Weights of a small transformer language model: untied embeddings, a variant of Adam for these matrices.
Each number is 50 + 15 x the weight over the matrix's rms, rounded and kept within 0 to 99. Layers, rows and columns count from 0.

# layer 3 attention key, 96x96, rms 0.101, rows 64-95, columns 48-95
44 35 54 75 55 54 43 51 30 73 53 51 65 43 18 77 58 67 41 40 45 45 60 55 36 55 72 37 85 42 63 51 35 46 66 52 74 46 67 56 60 57 26 60 23 32 47 43
41 56 44 77 77 43 60 48 40 57 55 37 34 36 51 63 33 60 77 20 83 47 57 45 63 60 39 38 74 50 53 58 49 65 26 66 64 38 44 86 66 60 52 23 55 48 78 36
72 39 49 77 68 55 36 37 27 65 56 82 55 30 26 57 40 48 61 44 70 25 53 52 43 70 51 41 93 64 68 42 54 51 60 64 55 40 63 50 50 66 37 46 28 20 54 45
34 62 66 22 56 55 54 52 49 32 33 34 34 64 57 29 48 62 55 50 70 78 37 34 76 34 56 52 25 30 19 41 58 54 03 49 39 50 23 60 65 36 78 45 77 61 63 74
35 65 39 36 43 60 74 80 56 25 38 27 52 62 58 45 42 67 64 13 71 60 31 55 48 08 34 77 36 47 28 56 55 48 39 34 36 38 34 83 51 51 95 25 77 44 47 41
62 49 54 45 41 47 59 61 50 51 45 34 45 53 57 53 61 48 56 55 39 50 43 52 54 29 52 62 28 49 44 44 51 61 50 40 41 67 37 51 35 48 68 53 76 60 45 54
41 43 65 76 69 74 36 59 79 57 72 60 56 33 30 64 48 32 41 66 52 46 57 36 58 43 70 33 67 60 51 51 33 44 62 43 53 55 71 52 53 71 17 65 39 34 81 47
25 45 47 51 32 77 51 63 58 66 37 49 62 55 60 25 51 46 59 41 47 34 35 37 60 26 44 39 67 47 51 38 64 57 36 49 52 31 42 52 64 59 53 45 64 33 64 37
47 79 40 34 34 05 61 39 12 48 35 45 32 60 66 59 82 60 44 48 43 60 36 55 34 42 45 84 40 63 44 76 34 31 32 32 07 69 24 61 38 32 59 25 67 83 30 67
62 44 34 49 55 26 61 58 44 54 46 36 41 73 59 60 44 56 44 32 35 47 73 70 50 51 46 68 42 47 35 54 41 23 68 42 43 50 54 46 40 56 58 45 61 71 49 53
17 47 62 45 43 56 47 37 60 44 44 42 41 46 48 27 60 37 54 69 59 55 45 27 58 44 69 45 31 75 38 33 61 52 30 43 60 47 40 48 49 50 51 51 73 39 60 51
28 49 39 31 31 27 70 48 00 68 39 66 36 75 50 32 60 70 61 35 45 70 45 97 65 21 51 74 40 61 60 40 64 07 36 39 33 61 49 59 23 71 76 06 99 80 23 64
36 67 53 59 59 54 53 50 05 50 52 39 62 54 22 63 49 38 74 50 47 42 38 52 51 33 46 62 44 43 73 38 35 76 29 51 26 41 37 36 80 59 33 49 70 68 37 63
62 54 30 39 41 49 38 44 66 55 63 42 86 47 60 75 47 42 42 40 57 68 74 67 45 69 25 61 51 39 50 46 49 35 63 44 53 45 79 53 37 37 53 52 44 61 52 53
19 42 50 40 36 59 53 48 74 49 47 44 45 45 47 44 66 47 54 67 50 61 68 21 55 33 46 43 30 65 43 52 62 37 31 60 34 38 56 68 36 77 48 66 74 51 54 53
51 27 30 42 47 44 29 45 99 70 65 63 79 40 75 62 35 41 56 47 74 73 42 46 70 51 34 40 49 08 39 68 13 52 71 23 35 47 82 45 44 42 58 51 54 66 58 33
78 59 65 51 79 37 63 64 38 58 55 27 32 47 44 63 67 60 40 60 33 56 49 77 44 32 50 74 54 37 29 48 71 48 75 87 32 44 38 43 75 68 57 51 59 51 60 76
73 62 44 64 50 35 53 26 21 43 43 46 78 60 37 64 40 53 45 67 57 34 41 91 69 54 38 44 55 33 62 42 66 86 51 59 63 63 39 50 54 62 46 30 39 68 46 59
89 50 44 59 43 36 36 37 39 44 45 41 83 66 38 53 32 44 65 55 69 26 43 92 60 47 48 55 60 29 54 49 36 56 63 45 44 56 36 17 48 42 46 37 38 54 15 53
95 66 51 68 46 45 44 43 38 53 56 43 43 49 37 52 38 50 60 45 48 38 28 74 58 62 76 63 71 32 41 55 55 62 64 48 64 65 51 34 62 39 46 51 32 60 26 58
85 57 33 22 33 46 35 65 83 60 64 44 71 33 67 39 52 62 24 45 41 56 60 38 34 58 46 34 66 47 48 46 65 13 48 40 32 55 73 78 25 39 59 67 48 46 61 73
32 46 65 50 25 49 46 54 56 62 35 47 36 37 77 37 53 59 37 44 44 59 54 27 61 33 45 53 49 66 39 26 66 38 40 53 60 57 51 53 22 47 73 62 74 47 72 32
88 49 58 42 49 29 53 40 55 41 35 29 64 48 46 31 78 58 20 61 60 12 44 51 69 42 66 63 62 39 37 62 52 59 56 61 41 73 38 34 55 40 74 49 22 36 41 51
29 28 50 47 55 69 35 73 49 18 58 58 63 60 38 50 20 49 57 31 40 45 32 41 61 65 47 40 34 34 37 53 21 64 41 49 48 32 54 28 60 39 63 56 55 40 12 42
82 45 24 51 68 55 42 66 56 43 76 66 73 55 55 68 22 25 45 34 64 63 44 83 46 70 47 51 58 28 65 43 28 58 66 37 57 49 73 47 66 39 40 46 27 32 48 31
41 45 45 44 55 49 80 52 47 50 41 45 35 51 54 29 71 66 53 56 43 32 41 20 46 35 73 56 48 65 54 48 61 30 49 59 48 58 36 39 49 64 46 44 74 44 63 57
36 44 67 45 29 49 54 60 54 53 05 53 28 49 62 45 39 42 57 46 43 47 56 49 71 47 46 52 47 61 56 37 68 62 50 70 61 57 42 64 45 70 61 46 52 41 59 47
05 50 67 38 64 71 46 53 60 27 28 59 54 46 47 40 39 43 61 39 46 45 65 40 68 71 40 26 33 55 57 59 35 87 41 56 54 58 52 24 42 72 55 78 53 26 50 22
93 56 66 58 52 23 57 65 31 65 63 29 61 46 37 71 57 67 35 56 25 30 58 71 28 55 52 76 84 32 51 42 69 39 71 74 34 59 69 31 65 44 46 52 57 82 57 59
74 64 44 54 41 51 46 35 63 62 70 40 52 37 54 71 54 55 28 37 32 53 55 59 48 49 57 63 75 47 57 62 63 27 89 38 50 55 75 50 57 41 40 50 58 80 56 65
35 63 60 49 15 69 25 61 61 49 38 60 44 45 58 32 32 52 61 54 63 77 55 28 62 66 45 48 25 71 61 46 57 59 34 38 48 33 48 87 35 66 51 54 50 35 51 32
27 70 64 38 53 64 58 63 44 39 34 28 59 38 48 65 60 48 62 62 33 44 67 66 47 48 58 45 38 56 37 37 66 43 60 65 57 57 40 57 64 70 45 51 67 68 53 66
# layer 3 attention query, 96x96, rms 0.098, rows 65-95, columns 48-95
78 45 61 78 30 50 49 59 38 83 45 88 63 61 50 33 52 36 61 45 36 43 21 60 34 57 71 53 36 58 81 26 45 40 61 58 34 57 54 22 46 61 24 46 45 55 45 31
29 53 57 34 41 47 52 22 51 06 34 44 60 56 32 72 47 53 33 56 62 52 66 34 91 48 40 57 77 31 46 78 52 59 33 53 46 71 32 37 56 35 45 42 61 48 54 48
74 46 88 79 51 61 40 46 66 66 33 62 62 57 50 32 55 41 47 40 46 24 61 69 40 42 84 50 31 58 75 28 34 39 67 46 26 39 53 16 64 60 15 46 59 69 20 29
69 60 42 63 37 37 43 34 42 38 29 53 51 62 37 49 54 50 29 28 37 46 74 49 44 53 49 61 50 36 31 34 42 42 41 59 59 64 47 36 53 53 24 28 55 64 36 25
71 35 66 60 40 46 38 47 55 58 55 81 44 53 65 37 51 48 44 35 37 43 47 52 34 56 44 57 27 82 75 16 49 38 59 71 61 54 70 26 43 68 23 45 59 57 32 53
11 66 46 48 60 68 62 41 47 44 55 38 45 45 68 42 34 33 67 40 63 57 39 70 57 58 50 31 47 34 56 46 58 79 41 54 39 14 39 67 55 70 60 45 34 44 47 60
31 56 58 31 85 49 43 49 43 51 25 44 56 43 38 44 59 36 38 62 56 47 24 51 69 67 74 37 66 27 46 70 32 69 33 48 69 35 40 43 68 45 79 64 21 38 54 45
53 48 59 50 28 31 36 37 40 65 48 52 48 48 75 32 43 53 53 60 54 47 55 34 43 24 47 56 44 58 57 44 60 41 64 32 50 69 49 22 45 42 56 58 63 54 47 60
84 52 56 79 31 32 29 58 46 52 56 71 49 48 47 52 50 64 68 54 44 44 55 51 61 46 27 41 39 71 41 64 45 33 86 59 39 48 61 42 27 63 29 34 66 77 39 32
44 34 88 46 66 83 59 58 70 46 50 50 60 17 46 45 34 37 48 43 41 46 45 29 69 69 75 39 60 38 39 50 57 63 36 58 77 44 63 50 80 48 36 74 29 38 66 53
54 34 38 43 44 37 63 37 32 55 29 64 51 50 44 54 46 68 30 34 60 46 41 53 52 56 49 44 69 31 63 63 54 52 55 45 86 68 60 52 34 42 48 61 49 35 58 45
45 37 63 71 67 31 44 38 49 51 54 47 25 65 63 72 59 66 31 48 42 26 51 66 40 46 31 32 46 71 60 48 43 30 51 40 75 70 75 45 65 51 46 32 65 43 18 80
34 41 38 39 45 41 48 80 39 56 33 59 65 41 45 54 41 45 67 54 44 73 41 63 40 59 55 47 59 40 62 51 57 60 46 60 61 39 75 56 34 27 45 56 49 54 69 45
45 47 48 45 39 60 68 50 50 38 42 64 34 55 63 56 39 48 65 30 39 64 33 31 45 58 65 56 39 71 72 37 48 39 24 58 71 55 62 25 65 68 36 68 54 46 57 19
40 31 44 23 74 44 54 56 58 53 49 62 74 55 55 42 32 48 66 69 47 67 50 54 54 79 59 41 58 44 78 66 33 69 19 33 34 17 74 29 28 40 43 38 55 56 58 34
57 48 67 60 32 43 49 35 33 46 29 37 36 34 37 35 49 79 41 47 39 39 66 56 64 59 75 53 44 52 31 57 62 43 79 59 73 61 62 59 47 67 42 31 40 61 46 49
76 65 40 48 54 20 66 37 40 55 28 77 69 53 05 65 74 55 37 45 73 37 44 70 64 58 24 13 83 40 67 68 59 61 69 55 44 53 52 45 52 36 54 47 43 36 33 66
57 39 45 35 47 17 42 41 73 69 31 52 77 39 29 39 58 65 50 71 57 44 17 50 65 74 35 36 81 41 52 45 34 48 73 59 39 52 55 54 39 49 56 31 50 70 28 72
80 69 48 35 51 31 42 33 49 56 31 55 56 39 19 46 57 52 46 65 35 64 39 47 45 62 53 45 81 35 51 55 33 62 88 32 14 48 34 59 47 18 86 43 48 52 59 72
16 47 48 22 33 63 66 57 38 32 72 71 46 57 71 27 35 11 68 48 63 57 36 49 45 65 66 87 55 34 44 44 48 51 38 34 61 43 60 53 29 16 38 68 42 53 76 14
47 53 54 49 48 68 60 55 47 52 70 56 69 57 54 19 38 33 74 50 50 66 36 28 44 55 84 75 26 64 50 58 63 38 45 53 61 61 29 63 56 58 35 51 78 54 48 27
41 61 49 00 40 27 38 23 49 67 54 49 87 53 48 19 71 31 44 89 46 46 30 41 80 66 54 74 55 50 44 73 64 59 63 63 44 42 41 24 31 43 64 35 58 52 50 38
51 24 50 53 85 49 38 65 69 61 47 58 46 45 50 69 73 86 33 53 52 41 65 59 45 42 60 33 54 42 69 44 21 49 52 64 23 37 40 21 50 82 60 40 34 20 42 52
47 65 28 68 73 34 48 63 34 51 39 66 49 53 40 54 42 59 67 57 48 72 55 71 44 51 30 44 52 24 44 55 18 45 50 50 43 30 54 63 47 54 71 33 32 42 50 55
39 31 65 47 46 63 50 30 59 38 74 45 46 54 65 43 62 36 38 53 59 40 71 16 79 44 46 65 48 76 17 47 37 52 39 63 72 58 29 53 46 62 42 62 51 60 64 54
65 70 50 65 35 73 60 42 54 53 37 38 23 54 34 24 49 54 50 45 49 58 30 47 43 47 65 55 55 63 51 60 57 28 58 53 45 55 49 58 60 78 45 36 59 50 51 30
38 49 47 78 63 69 52 76 67 45 66 44 36 49 56 74 64 62 66 66 61 56 48 61 40 32 63 29 28 75 64 48 39 48 30 50 26 36 23 18 77 72 42 33 38 38 51 52
68 50 51 21 28 21 33 50 27 50 75 51 60 39 61 28 49 53 46 56 42 40 77 47 63 62 59 77 40 48 39 67 67 32 59 47 74 73 71 67 27 27 59 37 40 50 19 82
60 58 55 33 29 44 38 55 34 44 52 49 48 50 62 33 42 47 58 64 40 66 78 46 51 61 55 39 47 33 57 75 59 38 40 40 54 63 61 75 28 28 42 59 47 40 60 76
61 62 51 49 52 62 64 63 57 36 28 51 47 77 64 54 41 30 49 31 45 56 25 62 31 56 57 39 53 39 74 48 40 48 59 33 48 50 49 49 59 53 46 69 54 58 64 27
76 58 66 57 51 46 47 58 36 60 31 36 38 46 49 52 51 46 46 34 35 47 64 60 46 50 49 38 38 61 52 64 71 32 68 72 70 60 44 62 59 60 36 51 68 45 52 55
# layer 3 attention value, 96x96, rms 0.0894, rows 64-95, columns 48-95
58 53 62 29 35 61 47 33 47 25 83 43 63 61 42 61 62 29 39 47 28 56 33 37 18 58 28 69 81 49 72 50 60 55 66 43 49 77 41 39 39 25 62 57 44 51 69 58
61 40 66 40 27 53 46 48 46 68 57 44 25 69 38 80 59 24 45 68 73 38 41 52 41 78 36 45 63 23 64 57 74 46 74 44 61 57 53 43 56 39 69 44 65 49 71 48
59 54 41 39 74 43 47 27 44 57 55 56 86 44 81 42 58 51 15 55 43 42 73 60 31 46 40 62 49 46 10 57 39 40 50 58 49 47 55 40 42 75 55 62 42 57 79 58
53 25 52 51 71 52 21 82 46 63 39 54 56 27 71 81 38 41 69 46 75 51 30 36 49 77 23 32 53 33 72 52 51 57 27 23 58 35 35 56 58 56 66 49 43 49 45 63
54 56 41 64 32 61 32 45 37 66 59 38 59 54 40 49 70 66 17 39 52 41 58 49 35 42 47 54 55 29 45 69 42 37 52 70 45 45 62 61 41 52 39 60 22 49 54 65
56 26 42 64 51 37 41 61 52 54 53 47 62 30 70 52 50 77 55 54 93 36 69 57 31 74 31 40 55 31 53 48 53 40 60 38 33 35 77 41 46 47 66 53 49 29 59 45
75 73 45 28 54 48 69 60 43 59 14 49 53 32 66 45 32 40 70 52 32 46 71 44 61 62 54 43 62 56 44 37 62 53 39 56 60 36 41 55 49 55 56 29 63 46 53 39
48 44 59 39 73 44 54 56 44 55 39 45 59 42 59 37 52 48 70 48 57 43 30 42 60 67 61 56 39 48 31 55 23 59 18 39 45 39 36 54 59 54 70 43 60 37 49 31
45 39 48 31 34 56 65 66 45 43 51 61 51 59 51 48 60 46 36 39 21 50 79 64 59 41 65 46 52 40 71 37 65 57 43 72 65 58 51 31 37 60 51 52 40 47 48 55
58 69 58 69 46 46 45 55 68 56 36 39 54 55 65 78 49 44 53 42 68 49 26 70 70 46 15 27 57 62 00 60 48 45 66 49 36 39 70 73 65 80 56 25 57 42 55 29
56 60 54 52 59 52 44 32 41 38 66 48 46 70 52 32 66 31 55 43 35 53 49 44 29 50 53 70 57 38 65 38 50 58 41 68 53 58 24 26 63 44 44 77 39 40 50 50
38 50 72 60 55 40 39 39 35 49 38 48 39 40 74 82 80 60 41 57 61 40 67 44 69 59 65 48 24 48 31 65 71 44 42 49 54 60 42 45 55 69 56 59 40 62 62 61
43 45 55 56 59 54 52 58 41 78 67 41 49 58 57 35 28 40 27 38 39 59 58 51 33 60 63 72 47 36 38 36 46 45 61 47 42 57 45 21 68 49 41 42 41 46 72 45
25 43 51 57 39 44 61 55 60 41 32 28 53 59 54 56 51 61 55 53 55 62 41 47 57 64 52 45 53 64 69 44 63 51 39 42 28 50 30 43 52 38 48 53 62 69 61 60
43 70 54 37 50 54 59 46 46 45 57 35 59 53 48 56 67 38 62 46 47 44 32 46 51 40 42 66 60 57 62 40 62 43 35 57 47 78 24 35 61 16 61 77 43 41 44 57
58 40 57 65 55 49 34 38 62 57 51 40 63 45 59 41 73 77 39 46 73 58 60 53 49 38 37 57 56 48 38 39 32 36 66 36 50 28 93 37 44 70 40 53 52 50 15 67
23 43 65 24 43 51 76 72 59 46 38 19 46 59 50 57 62 67 52 51 41 48 39 49 57 60 70 37 63 61 41 41 46 60 19 44 60 47 48 24 45 46 53 59 39 48 67 61
40 33 38 59 76 57 36 58 60 41 62 50 79 45 43 68 66 72 34 56 33 65 68 60 34 34 25 45 71 54 41 51 44 35 54 24 46 41 65 55 54 51 30 47 56 71 53 50
37 33 69 58 44 64 43 64 36 43 46 93 49 40 61 79 59 30 63 45 30 46 80 39 42 69 59 65 38 46 50 30 45 50 43 53 74 68 37 21 34 37 43 60 45 60 46 44
26 14 61 29 54 55 69 67 50 74 25 43 55 46 37 65 37 67 38 60 57 40 55 70 37 55 78 44 41 53 25 46 63 55 32 54 40 45 69 46 55 54 48 50 58 35 31 57
69 55 46 55 52 65 38 57 40 49 86 12 52 65 59 69 53 60 17 45 67 51 32 67 49 43 35 57 66 28 45 50 63 36 74 17 35 56 55 47 59 64 59 61 39 79 57 68
59 22 36 50 39 62 42 51 60 73 60 59 66 38 58 33 76 51 58 46 44 47 56 61 31 56 57 56 62 30 50 60 19 43 51 35 35 22 58 38 31 62 63 48 40 44 65 50
55 57 61 44 45 47 81 45 53 44 57 78 72 39 53 55 41 37 54 61 43 44 44 60 76 61 40 69 65 53 35 36 31 40 47 34 64 47 49 46 52 84 61 27 58 31 33 45
71 74 60 40 42 46 63 63 55 71 39 51 53 26 49 09 53 63 65 54 54 48 77 44 33 63 51 73 37 56 59 62 33 47 59 61 51 44 36 49 39 32 55 37 64 31 34 43
55 55 73 49 48 65 50 43 39 45 37 59 37 50 67 65 38 59 70 51 33 48 57 48 42 40 54 60 37 36 50 42 50 49 20 67 58 60 49 54 49 32 32 49 70 37 44 47
51 57 55 56 43 55 56 58 65 79 69 51 67 46 58 58 46 65 46 42 57 54 58 51 55 41 69 46 39 48 60 63 41 48 53 47 63 74 59 33 47 38 65 70 50 53 51 30
58 38 47 54 36 50 32 69 39 76 16 57 29 57 42 27 45 75 52 54 47 58 27 51 48 36 74 40 49 53 74 30 43 47 61 36 34 48 53 58 44 46 37 52 49 53 48 56
76 66 32 59 64 36 39 71 69 48 37 59 38 32 63 23 47 58 63 59 79 56 39 53 30 49 29 46 47 66 60 59 24 60 50 46 33 50 61 62 33 39 72 68 59 47 46 45
52 40 27 33 40 43 36 49 47 65 58 49 42 43 66 56 80 58 41 58 53 56 52 53 42 65 30 28 62 53 38 62 39 58 57 61 37 27 68 57 38 35 64 64 51 38 56 45
43 57 48 65 42 48 59 53 38 35 62 49 36 47 38 49 64 40 61 55 20 41 51 61 52 38 77 61 56 55 53 20 67 64 61 66 41 61 47 40 44 45 59 47 55 56 31 32
65 20 32 46 52 42 39 73 58 39 53 62 45 47 23 69 40 80 48 59 40 50 59 52 41 38 75 44 50 53 61 70 47 55 52 59 47 32 67 40 56 70 57 53 40 51 34 59
19 64 55 52 60 42 43 31 57 61 55 78 60 32 63 40 52 72 36 49 64 46 55 61 36 65 53 65 51 36 22 51 21 67 00 52 51 47 41 51 54 68 65 42 49 43 75 43
# layer 3 attention output (transposed), 96x96, rms 0.0819, rows 64-95, columns 48-95
52 59 10 47 42 55 50 56 39 52 33 59 46 54 63 45 51 41 50 47 70 46 57 61 23 45 60 59 71 55 44 55 53 51 64 70 39 60 38 54 32 53 61 31 46 33 41 23
25 58 39 79 52 61 49 43 57 32 79 44 75 56 43 43 78 50 55 56 55 27 57 66 30 62 41 57 36 45 23 46 36 59 56 57 43 60 33 39 58 46 55 53 26 54 49 50
51 62 61 28 45 46 37 58 66 50 33 55 30 36 58 54 35 54 65 60 67 60 32 30 46 54 48 44 65 25 61 46 35 49 46 60 52 25 41 56 55 43 50 50 46 42 26 37
69 52 49 73 57 43 50 37 68 46 60 55 37 58 49 53 73 63 33 55 36 33 37 42 53 60 22 44 61 59 50 44 45 64 63 58 66 57 38 46 78 57 26 59 39 54 44 44
33 60 54 44 44 64 57 40 53 59 61 41 33 49 39 54 46 49 50 51 46 34 39 33 39 46 45 49 46 30 42 46 38 59 48 46 46 29 26 38 75 57 56 60 49 57 27 48
57 63 46 40 36 67 53 35 65 62 55 37 51 67 46 41 45 46 58 54 43 42 29 36 44 54 45 40 70 56 51 28 37 58 50 56 54 33 42 48 94 73 26 55 33 54 44 72
44 59 47 72 51 36 57 36 58 33 70 57 68 25 64 62 38 65 52 48 27 36 52 38 50 48 50 33 36 50 48 44 49 57 67 55 55 56 31 54 64 47 49 57 41 39 50 65
65 56 53 62 52 42 43 28 39 31 57 60 44 36 50 56 40 58 44 55 44 47 49 37 63 43 48 48 61 53 61 31 60 30 46 25 72 65 59 59 57 61 32 57 39 55 50 38
44 59 59 35 45 71 54 52 66 41 57 39 68 72 52 45 58 53 83 56 48 61 50 41 42 46 55 53 62 46 45 58 48 47 33 75 57 27 54 67 44 47 47 51 51 36 57 53
36 52 61 66 42 45 39 77 40 61 55 58 48 22 61 43 44 45 36 25 51 41 47 47 77 75 43 42 43 17 60 24 39 55 65 47 30 66 59 52 71 24 49 29 36 49 43 63
43 50 31 53 54 46 65 45 26 46 40 49 40 47 65 57 44 50 53 60 73 59 65 39 46 43 59 57 89 52 53 55 53 40 45 47 44 49 58 45 30 62 44 56 32 42 50 55
43 48 52 45 50 52 47 71 57 59 38 63 37 61 50 51 57 55 50 49 80 66 58 30 64 75 48 57 43 31 58 48 18 55 41 35 63 43 73 40 46 40 52 70 57 74 20 50
54 41 45 41 57 43 52 75 31 43 37 75 39 63 73 52 45 34 45 57 80 87 42 66 70 27 46 36 67 59 52 59 53 35 39 54 49 43 81 49 32 57 45 43 60 53 64 51
67 41 32 59 51 39 34 38 28 65 72 47 56 46 36 49 42 66 52 38 31 55 52 65 56 53 57 58 39 62 52 58 37 35 58 47 43 73 75 60 31 48 59 43 66 47 43 61
53 51 16 57 60 55 56 23 41 54 56 41 39 49 44 56 35 58 37 46 43 45 58 59 42 44 55 62 67 63 42 56 51 42 62 42 43 66 49 53 30 50 43 35 42 59 53 48
35 35 66 41 65 42 48 54 66 77 48 49 35 61 24 44 52 63 51 72 46 44 44 32 58 61 42 51 43 44 55 45 40 39 49 65 53 29 39 31 72 62 47 47 68 65 41 52
65 52 47 70 62 29 38 38 57 30 50 54 59 46 51 61 49 59 23 56 46 54 39 58 63 59 38 74 56 40 58 45 42 48 66 33 66 55 57 53 59 60 40 41 57 63 47 31
60 59 56 31 38 43 50 39 55 74 43 34 36 57 39 34 65 57 60 42 36 39 49 49 50 52 57 44 57 36 59 56 56 47 53 72 46 40 35 62 52 58 53 48 48 34 36 55
48 63 36 20 64 65 58 44 49 47 37 65 34 99 53 60 68 52 54 55 59 55 72 42 43 52 46 48 54 67 45 61 53 67 53 44 63 48 50 46 28 39 54 67 59 46 53 57
53 62 49 40 35 63 42 38 65 40 63 52 52 65 37 49 46 60 79 39 33 54 56 80 68 56 24 41 41 51 63 38 35 53 60 63 57 45 74 50 79 50 42 42 39 61 61 52
43 39 42 55 38 39 49 69 55 57 57 42 40 46 51 40 71 51 28 49 71 53 36 47 52 53 51 60 65 23 46 57 30 47 49 69 37 54 54 45 56 53 53 26 47 62 37 16
48 46 71 41 69 53 43 50 57 44 58 51 33 56 39 56 51 47 49 85 46 38 42 12 41 46 35 49 39 49 42 48 48 39 36 53 74 35 35 44 72 60 36 63 58 46 52 43
37 60 53 52 72 65 28 48 70 48 59 58 65 50 47 53 56 51 52 63 54 37 36 44 35 59 49 46 33 39 31 38 53 43 53 44 69 51 36 53 58 33 60 55 65 52 55 34
30 49 43 44 53 51 48 32 57 45 68 68 62 40 42 63 28 63 66 60 43 44 47 40 43 46 57 21 39 62 41 44 55 44 43 44 61 36 37 50 74 54 52 69 57 49 69 50
43 53 30 44 53 61 57 31 44 52 53 61 52 47 52 50 47 53 52 34 56 39 57 62 66 50 56 49 52 63 67 47 46 61 59 48 50 69 45 35 36 51 49 53 35 54 64 27
50 47 43 51 60 61 64 45 60 32 44 45 40 71 57 61 55 39 29 64 54 55 36 45 48 35 48 53 64 54 47 56 54 48 36 28 72 44 49 49 41 49 29 40 47 73 55 51
59 20 55 51 54 48 52 51 51 48 56 50 53 46 30 50 36 59 29 53 48 60 54 44 81 51 41 58 31 57 51 58 28 52 29 52 51 51 67 53 45 53 44 55 50 61 61 67
63 41 52 56 40 40 50 43 53 57 43 41 55 32 45 40 35 47 41 45 41 54 51 38 48 37 68 35 63 77 46 36 73 45 46 43 52 62 33 60 72 67 27 47 30 32 62 70
58 54 65 51 42 46 38 70 49 45 36 39 57 54 51 34 60 50 47 66 53 61 48 29 54 60 54 53 36 42 54 38 51 46 36 54 65 38 38 64 77 70 36 57 45 42 32 58
58 54 48 62 41 53 52 65 30 51 49 29 80 47 47 43 30 46 58 50 67 62 77 58 47 40 69 43 49 51 48 44 49 46 48 32 58 60 80 62 57 54 52 44 49 32 51 61
43 50 76 55 31 66 52 72 58 33 51 32 37 61 54 45 63 46 47 53 50 49 44 47 52 49 34 44 58 32 49 47 59 51 49 53 69 30 49 50 87 66 44 48 40 55 61 38
74 62 77 41 61 43 35 33 66 42 47 61 53 42 60 50 35 49 44 52 48 49 27 46 38 51 50 43 55 43 66 40 57 30 45 36 65 38 47 46 53 53 47 73 60 46 50 35
# layer 3 MLP up, 384x96, rms 0.118, rows 0-8, columns 48-95
37 66 49 68 51 41 31 32 52 64 51 66 40 33 51 59 28 46 69 67 62 60 55 42 58 44 60 59 43 41 27 18 30 52 30 40 59 38 39 55 24 52 50 46 65 67 51 39
51 48 52 66 33 52 64 50 57 41 38 39 57 56 46 30 63 50 35 47 47 59 67 50 61 50 57 65 75 72 48 23 13 43 94 36 41 65 41 56 55 62 72 35 49 59 24 64
55 40 38 39 24 42 31 49 05 43 26 52 68 50 38 64 75 62 31 10 59 53 33 49 41 28 80 64 29 29 27 67 73 07 52 79 69 61 13 73 42 38 59 62 62 46 64 49
49 35 36 49 66 41 27 39 50 58 38 75 44 63 53 69 65 44 27 67 47 54 44 48 54 62 70 51 16 56 29 57 22 38 79 57 51 84 27 28 63 24 44 43 59 44 35 10
40 50 33 77 42 48 67 44 60 48 77 53 60 59 73 65 40 45 53 17 76 65 57 65 27 38 36 71 46 34 21 61 16 43 28 24 71 72 50 75 59 28 71 40 55 52 34 36
55 40 18 61 18 30 24 79 08 20 47 50 73 60 52 65 50 42 78 39 50 56 68 53 37 67 35 47 41 71 57 88 54 40 59 32 57 32 57 60 23 36 50 29 61 37 38 59
61 55 51 36 09 52 35 34 28 56 50 75 58 57 34 39 64 59 65 35 62 78 23 37 30 61 57 24 49 46 29 59 72 52 53 82 57 59 36 77 18 82 40 47 39 58 34 43
65 36 61 28 32 34 47 30 45 47 65 34 58 38 49 20 68 39 50 30 40 57 55 35 27 62 36 54 52 33 66 48 52 22 62 53 54 46 52 40 30 56 87 57 52 42 46 61
36 25 37 36 35 45 37 77 47 34 53 65 68 54 32 58 51 42 45 44 75 54 56 62 41 24 14 41 45 57 44 69 39 52 50 22 20 58 73 49 55 20 63 36 58 82 40 72
# layer 3 MLP down (transposed), 384x96, rms 0.099, rows 0-8, columns 48-95
52 68 54 44 49 61 18 63 49 50 46 40 62 30 43 62 29 30 46 46 51 15 45 74 51 49 77 49 69 40 43 48 47 77 30 79 69 44 56 35 44 48 34 30 46 59 28 50
47 62 52 46 36 91 24 54 45 59 38 60 42 32 68 48 25 63 63 61 43 46 42 43 37 47 36 45 64 38 44 39 50 60 51 40 66 56 43 63 64 59 43 47 65 66 62 48
58 72 99 53 46 64 26 39 70 46 68 41 63 44 45 84 72 54 56 47 58 00 49 30 59 43 58 67 44 78 40 31 56 49 59 71 62 77 53 54 24 43 49 59 51 62 32 38
20 54 29 44 50 62 41 36 53 48 50 42 49 38 58 59 53 49 46 37 43 28 51 34 00 86 38 54 68 50 27 38 55 42 53 56 41 51 68 36 62 40 57 47 58 63 70 50
66 53 54 37 46 76 56 45 99 48 51 47 31 49 51 43 74 52 23 39 51 14 38 62 47 43 46 17 45 28 36 67 44 58 47 48 54 46 17 70 50 47 40 67 97 35 46 67
51 55 25 68 35 11 60 14 73 51 46 46 73 22 54 86 46 45 75 51 48 28 66 83 50 54 50 65 85 51 48 75 60 29 35 72 51 62 49 77 66 75 43 61 52 33 53 33
42 55 31 57 87 42 48 35 76 49 69 52 49 57 52 51 46 41 70 53 43 55 30 36 13 25 54 41 62 21 37 87 53 47 54 59 45 70 87 54 41 58 40 45 24 15 80 56
86 30 52 70 48 50 25 64 60 49 58 68 57 57 36 41 14 32 14 54 23 75 41 58 35 80 55 28 52 47 28 39 39 34 30 72 45 81 31 45 24 23 49 30 42 83 47 37
42 25 56 42 38 53 57 58 33 42 59 37 60 30 34 39 56 72 85 23 44 61 64 63 65 41 23 45 65 56 44 68 66 44 69 42 28 26 73 56 38 58 69 69 39 31 39 49